config.yaml
num_hidden_layers: 10
num_attention_heads: 3
hidden_act: "swiglu"
norm_eps: 1e-05
positions: "rope"
rope_fraction: 0.5
tie_word_embeddings: "early"
extras: ["some layers without attention", "local attention windows", "capped logits"]
init_out_by_depth: true
optimizer: "muon_variant"
lr_mult_o: 3.0
final_lr_fraction: 0.02
batch_tokens: [8192, 16384, 24576]
doc_mask: true
Each number is 50 + 12 x the weight over its row's rms, rounded and kept within 0 to 99. Layers, rows and columns count from 0. The size before them is the row's rms in percent of the matrix's.

# layer 4 MLP down, 96x256, rms 0.196, rows 25-50, columns 0-127
080:47 42 30 60 32 66 42 48 33 37 66 40 56 53 46 58 28 69 54 57 48 51 47 71 47 67 55 65 38 48 53 53 56 38 47 68 70 53 63 55 40 45 39 59 57 43 51 53 57 59 55 59 58 67 40 35 55 60 51 52 37 43 47 33 44 34 65 52 69 60 74 71 68 54 51 69 35 49 56 64 52 67 52 47 74 29 52 42 59 34 37 51 65 45 60 66 54 36 56 59 33 55 51 49 45 48 32 39 48 64 35 64 53 32 66 33 59 41 44 65 48 44 46 46 18 65 45 32
109:56 38 53 60 25 45 59 33 39 43 38 49 34 62 61 42 32 72 64 72 56 45 53 49 55 57 46 24 48 49 54 25 30 56 58 47 39 58 45 51 61 42 45 60 50 53 20 67 49 43 68 41 47 54 61 64 62 66 42 66 49 46 43 69 31 55 45 40 51 50 41 62 25 48 39 57 27 44 62 43 45 49 46 72 36 51 40 50 55 46 59 53 47 31 50 30 39 41 59 50 25 51 54 48 46 34 41 49 42 44 34 31 61 59 37 42 38 51 71 55 61 48 47 40 51 46 44 67
097:41 56 53 61 41 38 50 54 38 51 37 44 50 40 65 43 43 31 60 57 50 46 56 67 54 28 47 39 50 48 44 52 59 54 39 35 63 63 45 47 55 58 32 62 41 58 54 57 54 30 41 42 40 26 24 49 44 53 74 35 48 62 33 55 66 37 50 55 51 57 59 41 73 75 46 48 48 64 54 42 83 31 57 53 56 67 46 61 48 24 55 53 35 50 62 39 59 42 50 44 62 40 59 54 52 52 60 52 30 46 20 25 32 56 57 48 56 37 46 33 49 64 36 48 54 46 55 38
101:53 58 41 32 45 55 42 31 57 34 51 46 77 28 24 46 53 54 45 42 33 37 62 53 36 34 43 52 46 41 44 46 56 40 35 70 46 69 41 36 58 67 54 50 56 26 59 36 74 65 48 43 55 40 19 50 55 42 48 72 34 72 65 48 51 41 72 40 44 39 46 34 44 68 37 59 40 51 30 49 19 54 51 47 47 41 54 59 53 58 57 55 38 43 48 55 57 60 37 22 48 55 58 42 41 42 48 38 48 38 67 60 32 48 56 37 43 58 44 54 50 70 79 55 69 28 49 56
090:41 62 60 37 57 71 74 39 44 41 50 54 58 43 27 33 64 58 59 58 32 62 46 60 60 28 39 30 50 36 45 68 60 25 48 38 61 26 19 49 59 55 55 53 36 62 47 40 49 32 55 55 48 17 48 65 36 56 66 54 36 42 57 52 55 34 56 58 57 57 61 60 51 59 45 73 56 43 64 43 55 37 50 65 40 47 60 52 48 40 47 47 53 65 30 37 68 52 42 47 52 54 42 59 58 61 31 71 50 41 47 53 43 42 37 57 58 42 48 29 48 41 55 45 54 65 42 48
090:58 58 35 43 44 33 40 40 46 43 38 38 64 38 73 52 57 43 47 45 47 47 56 68 47 62 35 57 51 46 49 34 50 20 39 55 30 55 56 50 76 53 45 31 40 55 30 59 59 47 39 62 56 50 76 41 66 35 49 41 54 44 54 49 43 49 28 40 48 67 31 65 58 72 50 57 41 43 39 44 41 49 56 52 64 49 44 81 49 57 51 48 44 43 51 52 50 49 61 51 67 64 45 46 74 50 49 56 46 19 52 41 61 31 69 52 38 48 51 46 51 50 57 76 47 46 52 46
105:31 50 40 66 38 52 30 53 65 35 45 37 36 60 48 45 59 45 37 53 56 61 38 56 36 47 45 50 26 59 36 69 43 43 42 54 50 48 45 67 59 37 46 35 49 40 28 40 58 34 37 55 46 46 51 55 47 27 63 54 31 48 51 25 60 45 45 54 44 47 63 44 44 51 47 32 32 34 41 35 44 50 37 34 44 50 37 62 32 56 85 48 71 45 48 44 37 48 52 60 55 36 73 43 44 56 72 42 40 46 41 53 61 37 37 44 29 52 51 35 57 57 49 71 38 67 38 55
088:48 53 44 47 53 43 57 57 60 70 41 35 73 29 59 59 60 42 31 37 53 27 68 58 57 59 46 39 63 38 52 57 49 35 48 55 43 53 23 47 36 74 52 38 69 63 49 29 66 41 31 65 59 47 68 71 59 44 25 70 48 72 40 61 40 53 54 50 32 59 51 39 79 45 52 49 41 67 45 59 41 53 32 51 58 36 55 39 64 70 61 60 48 55 57 37 40 36 51 61 32 29 48 51 38 47 30 56 23 68 42 58 29 46 64 48 40 49 42 63 60 50 50 46 65 67 49 49
092:44 90 34 43 49 38 54 51 63 65 84 50 62 56 37 30 58 45 67 40 80 49 52 46 61 48 46 43 60 63 57 34 27 45 50 76 59 48 36 58 55 44 66 54 39 57 37 47 43 55 58 52 46 68 25 48 50 41 32 47 41 35 80 42 47 50 49 42 57 46 45 62 60 29 56 56 51 51 57 52 45 48 66 73 59 53 62 36 40 53 31 58 48 53 40 37 33 53 36 44 58 58 66 53 47 43 42 41 46 53 55 68 52 59 52 61 54 38 53 27 58 57 35 37 37 52 46 57
113:59 57 45 33 55 66 58 35 34 52 52 40 31 44 50 69 63 33 54 52 28 71 22 52 62 47 37 67 46 45 29 69 40 43 41 53 73 45 49 64 60 62 50 66 57 42 61 48 45 53 56 60 47 50 56 34 59 57 63 45 51 52 54 33 58 48 64 40 34 57 59 48 51 69 31 75 54 44 37 46 28 52 34 68 52 48 52 49 60 57 28 58 51 53 60 60 61 50 49 42 36 33 38 54 52 56 26 57 48 62 67 35 22 51 71 43 52 59 40 58 61 59 62 43 42 85 15 44
121:66 38 71 60 53 67 74 52 61 33 48 49 41 69 51 52 64 68 49 45 60 57 47 67 47 52 58 44 63 59 44 57 58 64 62 54 56 43 73 42 45 31 50 58 44 42 35 48 61 48 69 44 22 43 39 52 56 45 35 48 60 63 47 61 40 46 62 32 75 70 69 39 52 41 35 63 47 74 46 42 64 54 50 40 48 44 63 48 55 28 27 34 46 70 46 42 48 53 57 50 41 38 65 66 56 42 48 55 51 60 62 66 48 39 45 68 54 49 61 58 49 61 36 32 47 40 39 55
097:62 69 59 60 47 64 46 53 58 56 43 36 51 60 46 60 48 52 45 65 63 53 47 54 46 46 69 53 52 68 41 53 63 56 42 55 38 68 28 82 33 72 55 47 43 41 34 51 53 51 60 46 57 42 33 67 47 60 30 45 49 41 41 49 44 62 49 66 42 42 61 56 72 37 66 39 32 33 63 30 56 61 31 57 70 51 57 49 36 43 49 77 49 56 48 30 41 56 65 52 70 41 45 60 45 51 49 64 54 63 47 59 61 43 44 55 38 75 41 43 56 37 43 55 55 46 62 62
081:53 62 44 50 66 42 43 59 56 58 40 54 84 59 74 45 57 46 54 61 45 45 43 40 40 51 61 78 44 60 61 40 44 47 68 35 36 52 32 58 48 40 58 31 40 44 49 66 36 61 28 42 40 65 56 49 57 51 52 52 60 48 65 48 34 54 41 44 51 41 39 56 49 54 46 49 56 43 44 60 35 66 66 50 31 33 37 43 56 33 52 43 55 64 49 51 52 70 38 49 46 38 51 59 66 48 14 41 78 40 60 47 41 65 47 70 51 66 59 46 23 52 57 42 57 20 56 52
090:38 50 55 64 64 61 55 47 48 51 58 60 59 51 66 52 38 43 56 55 40 57 69 52 41 53 32 56 54 65 45 43 26 64 61 58 51 42 57 54 49 34 43 65 52 33 55 75 68 36 53 35 37 62 44 39 40 51 48 32 56 65 63 53 61 54 70 60 47 36 85 31 42 51 47 60 55 39 62 61 68 42 57 53 54 54 70 39 51 46 52 40 38 45 52 46 63 56 30 34 68 55 46 56 50 63 64 31 46 48 49 32 56 57 46 61 48 39 49 57 40 77 50 46 48 28 49 67
102:29 35 77 55 60 39 37 44 72 37 71 55 50 46 55 46 63 37 30 53 48 38 43 48 28 40 53 58 53 63 29 46 34 60 49 41 32 47 46 47 45 47 52 53 36 58 56 54 41 67 37 52 69 40 52 36 73 39 68 44 60 43 51 84 38 35 52 46 51 59 46 41 34 46 47 44 49 56 55 45 34 48 51 71 44 24 67 60 49 60 66 49 46 59 25 46 62 56 55 61 34 31 43 62 48 55 40 61 48 44 43 57 40 50 49 58 53 60 57 39 60 12 37 66 57 45 35 46
099:66 28 36 79 54 46 49 72 72 43 31 43 46 37 55 68 51 19 34 60 52 39 57 30 43 56 38 52 38 63 56 50 40 44 43 36 33 55 51 79 52 71 50 47 33 60 37 64 64 51 43 32 60 52 41 55 40 44 68 37 36 47 55 25 51 73 38 63 49 33 52 70 55 54 62 13 36 36 39 48 33 66 46 54 69 28 57 43 52 58 53 48 47 38 52 37 44 39 47 72 30 50 62 52 49 40 41 65 49 46 45 70 44 29 46 64 32 45 48 48 59 54 58 33 43 48 39 49
105:31 59 43 58 60 68 57 42 40 45 61 55 46 66 51 26 43 56 66 51 57 62 53 54 75 35 46 40 52 60 76 37 26 50 65 61 46 50 42 47 66 45 38 71 35 37 40 57 66 43 56 48 36 44 43 50 59 49 51 61 72 65 64 52 49 40 40 63 37 63 52 54 59 34 39 47 61 41 70 28 63 42 51 58 58 53 67 46 37 57 44 47 59 62 37 40 45 51 50 51 63 50 45 58 47 48 58 41 33 36 28 48 65 41 56 60 61 63 50 43 50 44 19 54 41 33 45 56
097:48 45 67 52 55 18 50 45 57 43 54 56 65 59 54 51 48 36 31 54 53 45 56 52 55 35 48 61 71 60 55 48 57 38 51 61 58 38 52 44 26 38 56 56 54 48 49 44 48 41 59 66 48 59 59 64 56 58 54 50 51 47 59 55 53 56 46 46 49 60 45 18 63 34 49 22 51 36 53 80 41 49 45 53 44 54 32 46 32 55 54 46 67 52 52 33 56 50 64 58 20 37 51 61 54 40 48 57 59 33 42 42 65 51 32 59 43 36 34 55 55 22 41 57 64 52 56 39
094:71 61 27 43 33 49 62 45 63 49 76 55 40 45 48 51 56 54 49 52 51 31 39 40 41 56 40 48 57 67 50 31 44 30 34 68 65 31 46 41 55 41 55 54 48 53 59 44 54 29 33 55 54 53 69 57 52 23 54 47 25 39 48 40 43 44 61 27 48 60 55 57 47 66 58 55 42 37 41 36 63 51 52 52 64 30 52 54 29 29 57 50 49 47 51 35 57 36 66 44 41 61 72 40 47 41 48 77 31 65 38 50 69 35 52 28 40 47 33 52 68 53 42 52 49 47 18 71
112:29 62 56 65 49 71 54 84 28 57 36 39 48 71 43 79 49 49 51 52 43 47 46 46 43 67 34 48 40 41 58 43 57 31 40 42 52 46 34 73 46 75 51 42 43 70 60 60 50 48 39 35 45 42 48 58 64 47 53 36 42 49 53 46 63 65 79 38 43 42 42 42 66 34 57 52 50 44 52 45 54 49 43 64 72 44 67 45 39 67 53 55 58 55 34 62 62 57 62 58 65 26 54 52 56 47 36 46 35 70 40 38 57 55 63 63 44 37 47 68 56 48 50 56 27 34 59 55
103:57 28 40 55 52 55 50 45 46 48 29 59 34 63 34 45 46 63 80 36 31 51 39 55 47 36 53 48 63 59 60 54 32 54 66 44 69 61 40 55 45 61 38 61 64 56 56 60 47 68 76 54 24 50 76 63 52 36 14 53 45 34 46 68 57 40 37 15 57 42 38 72 60 36 41 50 56 33 48 51 60 45 30 30 46 48 46 50 69 58 44 56 61 40 58 33 70 76 49 50 54 41 42 68 61 50 37 28 51 49 52 39 47 33 61 52 68 52 30 44 55 52 34 42 46 47 29 48
097:54 49 87 43 55 44 49 46 48 50 48 56 27 41 46 47 56 38 38 62 53 42 69 60 24 58 50 67 57 52 54 09 44 48 54 67 60 39 30 48 64 64 63 22 46 46 69 61 46 45 53 50 69 44 53 58 53 47 56 36 38 43 63 57 67 48 53 33 53 47 73 34 25 53 44 53 50 35 66 50 51 44 41 55 45 55 48 64 46 27 68 52 39 40 41 50 40 44 62 54 63 49 46 56 44 63 54 43 38 64 53 50 57 72 48 36 28 37 23 69 33 54 30 33 29 66 24 56
100:67 62 55 76 49 49 43 46 22 28 38 61 43 52 24 55 60 67 62 48 35 58 61 54 48 27 43 51 43 46 58 71 57 48 48 54 80 75 61 45 63 61 44 47 40 51 54 48 50 30 47 66 47 29 40 60 50 56 50 36 48 52 44 44 43 67 54 48 46 44 44 68 44 45 57 57 43 33 42 66 59 50 68 42 87 45 53 55 60 45 45 42 30 52 60 29 73 37 51 35 66 55 38 40 36 63 51 66 35 22 50 55 38 47 53 48 58 69 38 73 50 58 54 56 38 31 44 48
113:51 42 68 37 60 47 55 52 39 67 50 64 37 61 35 55 33 42 46 16 82 52 50 44 44 33 59 43 53 49 50 34 72 50 70 47 59 45 54 44 49 40 67 47 61 50 41 55 47 31 42 55 49 46 48 51 60 58 45 46 62 37 72 66 42 47 52 59 49 44 39 57 45 34 36 80 49 46 69 62 65 52 39 22 30 50 48 53 76 45 38 48 64 60 44 51 66 57 40 25 40 43 48 62 63 57 45 58 58 25 24 56 54 48 38 39 57 49 70 62 36 54 41 47 36 44 32 35
103:44 39 62 23 54 66 42 60 72 41 38 47 40 42 29 63 34 34 48 72 60 58 61 24 42 53 62 33 42 61 54 46 40 54 55 56 48 84 40 66 59 50 51 35 61 45 61 62 35 40 44 39 51 59 72 67 45 56 47 35 53 59 64 52 48 65 45 61 46 48 44 58 56 48 56 36 54 33 49 43 72 46 35 43 57 61 48 69 46 43 46 64 57 55 49 48 50 51 69 54 46 60 47 51 47 49 61 49 52 42 44 51 56 63 57 68 44 39 44 42 51 48 42 48 54 28 47 65
097:36 66 76 20 33 34 53 63 62 57 41 52 46 43 47 49 70 59 34 37 65 44 61 45 50 52 30 33 58 43 63 47 50 21 48 53 59 38 30 17 65 38 51 50 55 75 55 46 50 29 44 75 57 45 63 56 61 48 37 60 50 38 48 35 36 44 48 73 56 68 53 44 30 42 52 50 43 52 40 63 44 54 29 52 53 67 32 57 43 24 47 51 47 44 56 37 54 47 55 49 43 53 48 28 41 78 60 55 34 33 43 49 38 57 35 47 43 53 68 44 63 29 39 53 59 51 57 43